config = dict(
    head_dim=128,
    hidden_act='tanh_gelu',
    norm_eps=1e-06,
    parallel_block=False,
    init_std_down=0.0,
    learning_rate=0.00273,
    lr_mult_o=0.742,
    beta2=0.99,
    warmup_steps=200,
    batch_tokens=[65536, 131072, 196608],
    max_seq_len=1024,
    z_loss=1e-05,
    train_tokens=359600000,
    max_steps=3033,
    dataset='wikipedia_en',
)
Each number is 128 + 24 x the weight over its row's rms, rounded and kept within 0 to 255. Layers, rows and columns count from 0. Numbers have three digits each. The size before them is the row's rms in percent of the matrix's.

# layer 19 MLP up, 1536x384, rms 0.0867, rows 631-638, columns 0-191
099:115171140158074118123141119137175112139144130103122154131131092137127134168128135153147119126160161176093122143103108159144146136086139173099154122159118113110149107137132124152126103197165122122142181120133131110122144128164150129129108148159145093106173091092107116149132131147107132124143161157111147177147091104081124129139111144134134138129124147135157152149170146094103133156142168154127115126117129189130144145139113187138109116124068142161164118143098126085121120133111149139109118121118121128160071118186147145105160150114101136116166151153076102093118123128138127151
094:104097186072093140163133105110114136086137144113111149131141108137129108139084111171178138131172139131123119105143151158172129148118146108179118155098094161131092140162176125113096163117167117172133155123133138118112107139144131119107136128139111163143134112128103145084148114106092113124143134150129156122102138135143182157112102144122152164122158177095135142132142103151140125092151095099097125110125139144133144147107102125145126129118124137125100103094142076098156143093109099119135113164147103136128154125127119135147123132089119145082146116146134119171148112145124137075
100:124125143136093100115091131137146127174119128096133148121167100150105144138111138135128143133129152128155115158135122136146101126141131105122108140134153148121140103115130120176080135149123157104117117140151138170106116167124131125114112153126106149101150095096140113150129122090117105087112118121110081135127175133127178146143115111129104112092144131149140151149126130144181147160143115155162107140079154143093091163131117081112155132125127122116125081134147124145136161126112125144108120107107119102141142108104090127132131117176102129099113171165131138092100090183122131100
092:132148119121115148130146142148100143120104153168076110132066168134152147110153164179175125163101144078135122116134116081106129133107083105168136135118148132117150080108126175140117086117122129152110127126174154112125151137141123129101088141137150124104121118137143147137114140161070134121105102139153121117131126128129126127151151098113176118132095156126154148117126150114120144123124142093075168147142083109131110134105140133133120102119116097144118140124131113111116124110130139124130113084123160130144171082163090146147159161132112082078177131133125100089127102112122142161
094:142146134148143119147126088135157094096145154104124137123114105125129121174109080137127113104134093132143125073179130133139078161136124131143108114107176090141123152126115136110121184145147128112098093100127140136145102162169121127099108136115155135103143165094108135133154115140122106094118169109157127155144161152127128176092112065127132137138101143123178133093161125131183156130128160134130110129119162129123168116129137122140096089116126116116164158107141130105135169107130136128140149135129123140128098147062160145122180170113144144101149116164067162135150133169123149111
098:126172133101142101140088083116123150089101132110119131139125136091147144121100097082122167141129156160133096122154155136120119105125134126162119138096149126094141136126143125146154144095158121126123143130102108148091096148124136096090119127119086130145178136152120162171081137088153141127159087126100135127115137124180134122114139130097125116144141140112135156114132135119130151151118140094128196138094123122141149113135071109137096130110143149095108141127115167115084143098133114127110113124146127089085124108116101119140127103117140126116132100123157164127099098155156094098
097:132128155130114143139125121114125128129160140137139119084154131153124114155144139171105096105099176138117105093129151142099126146143131096114142121147076169161113118118107133122124162121123104146174139146083112129113083142130126136147115143127111103158083080141162137131160130161154132151114121122140148144144155129138102126123141102157140134160166123131185157160121129127162086128147136137148151135125125107081115097111146126119159141159117114151112137122118140134127147127087128132156132122169126133124072144144145139144066127109156117116115128121128122139066098130178109139
097:168131121103125135110106131113182173083098146163144143109150136147131152102113096168086104135103084145105106169107094086156071139119132097068124117140106125118114120136134118126134094095113109119095137107135137115130114139111120144135102090106134184110132127145106160148138152134161086115092108166138108178089149081119106153138127123148109120113126107117093132127100111091110121124133129106148154123115141147145132164097127164128101151145127123136128158110076095130143154100149114128130124105108114132100160142135126162164140146114185130107141135109086141120082120065145145121
# layer 19 MLP down (transposed), 1536x384, rms 0.0861, rows 631-637, columns 0-191
096:127126124095144147095127151111147159087145160157139139135120164148165104092148086091119113157096139147107092124104164119103140135104117148151112107101135133108151149123126129103125123133071148132129117060144125093177118106112106143162109096113132158134090120115157139124134128096137119077139113119150191105103130124082088152138136168132096153142105129139124083095135131153143147118150104164119121122125137085119130105114162126128133147158131123104126163158113146136126127112111108129133132130102130145152141111130107115147107145139135131130091129147140128142146143125123113123
097:106105161124121139151140122162165145098087128142147146129125138146117131129116135088157132100123136116106121131112119157137148141153142111138143152153097102106168159135128162131141131150123102135191156146115117161112104122097130153130114120100145139145105141127139122134156147125128126132095172091174076098121122129103117212108144160168132148111124138125085124142143120116144104146111102122155116145174121145133116091115113137121132124060118137108146106139149151075107130130138092132135141118096119173157116126107190145123126089085117161125113158145099101125149130132177141146
102:161151103117171174143196133145141145136141142107107100136120131167106099087130141128128117161112100154101138092134136130089163116137086120108139141135149120130163115142162152157093141106080147118163103156088151109114113134132110125103144129126152135162144083110135125101143150165123137102187125096115094083122138153148067152163129139134162126145141096112110103135088100096143114169113136106111142138148146166166089144133136123102105107160116093162099144128126073097146106128116157138163132162155122162115132126165137108174111152166080129115159166146128190189143132139144154120
098:122167102133132169139094113153141134113135153160132121138125127161115182150140103128169125099136121113167136144144154165112115129110085115142159099119141147106135130155160132145156151121140136100119179120128133165098161124132153104130106096122160131111119118156128144115113181154121120134137116134152070122132106119097081188129134122156126170104095137141137116109109118105107149153131127106138111133145140172132132126141151133078150151129075100124114125101107164135123114162159132111141132113147159127117110141103126148153144164093142115099093158177115173112137129169172109088
096:117104132127156106146125128111148130153099161112134131150142094136060130136169132164138150144158161107109137140127097116111102118097096104102130122153119127102158110104165145093165157149134124130140123098144114154107098141127135128180151127129167110151145102142157104161125142107153179137138149120168158148133139098136147189111126150140129147159083119187132114144170121133177126154133115106120128130084117133159157112137183073114115138099118145086142159085117117174117146113078136128109103141132170155130134089151180087139152158146156123146138138151135106106138185153095075103
099:135124046152140145143123084115152156111149089117126178117104159128150129098102123157105151101125108142135138082165128116164134145080133133141157057138119120144101154142099135162090135136108158150171079118102101112068182133136095151130078156132135158138120148140137118150136143134139140139158123100156159104119135131112151141149138088093117142107133155076138139123086109101101130125091146129133122148113104153107089085126128147095121121147134133109131137132129152166166103124160127137140125100177117164122156143135117191135151155108123129111110144122081102122119113164147174154
104:115135115138164147138133122118170110115084122107145155176126133081139132128144112105148128130155102165190156150116098136125113142135103110147103084142145135149136143136149118093156130086119091119162149139131109149128123124118158105149121133170121100168134125134134126161179148144120128130155116117154136107147120062182139190136124145130101147136112133150111152116146099132124146118124104129120137166182149162135135109117112121113118121164110101114103107056134099161127170113111124125135113136118131093152108121124128121109144145109149118095106163191171138161104140123173121119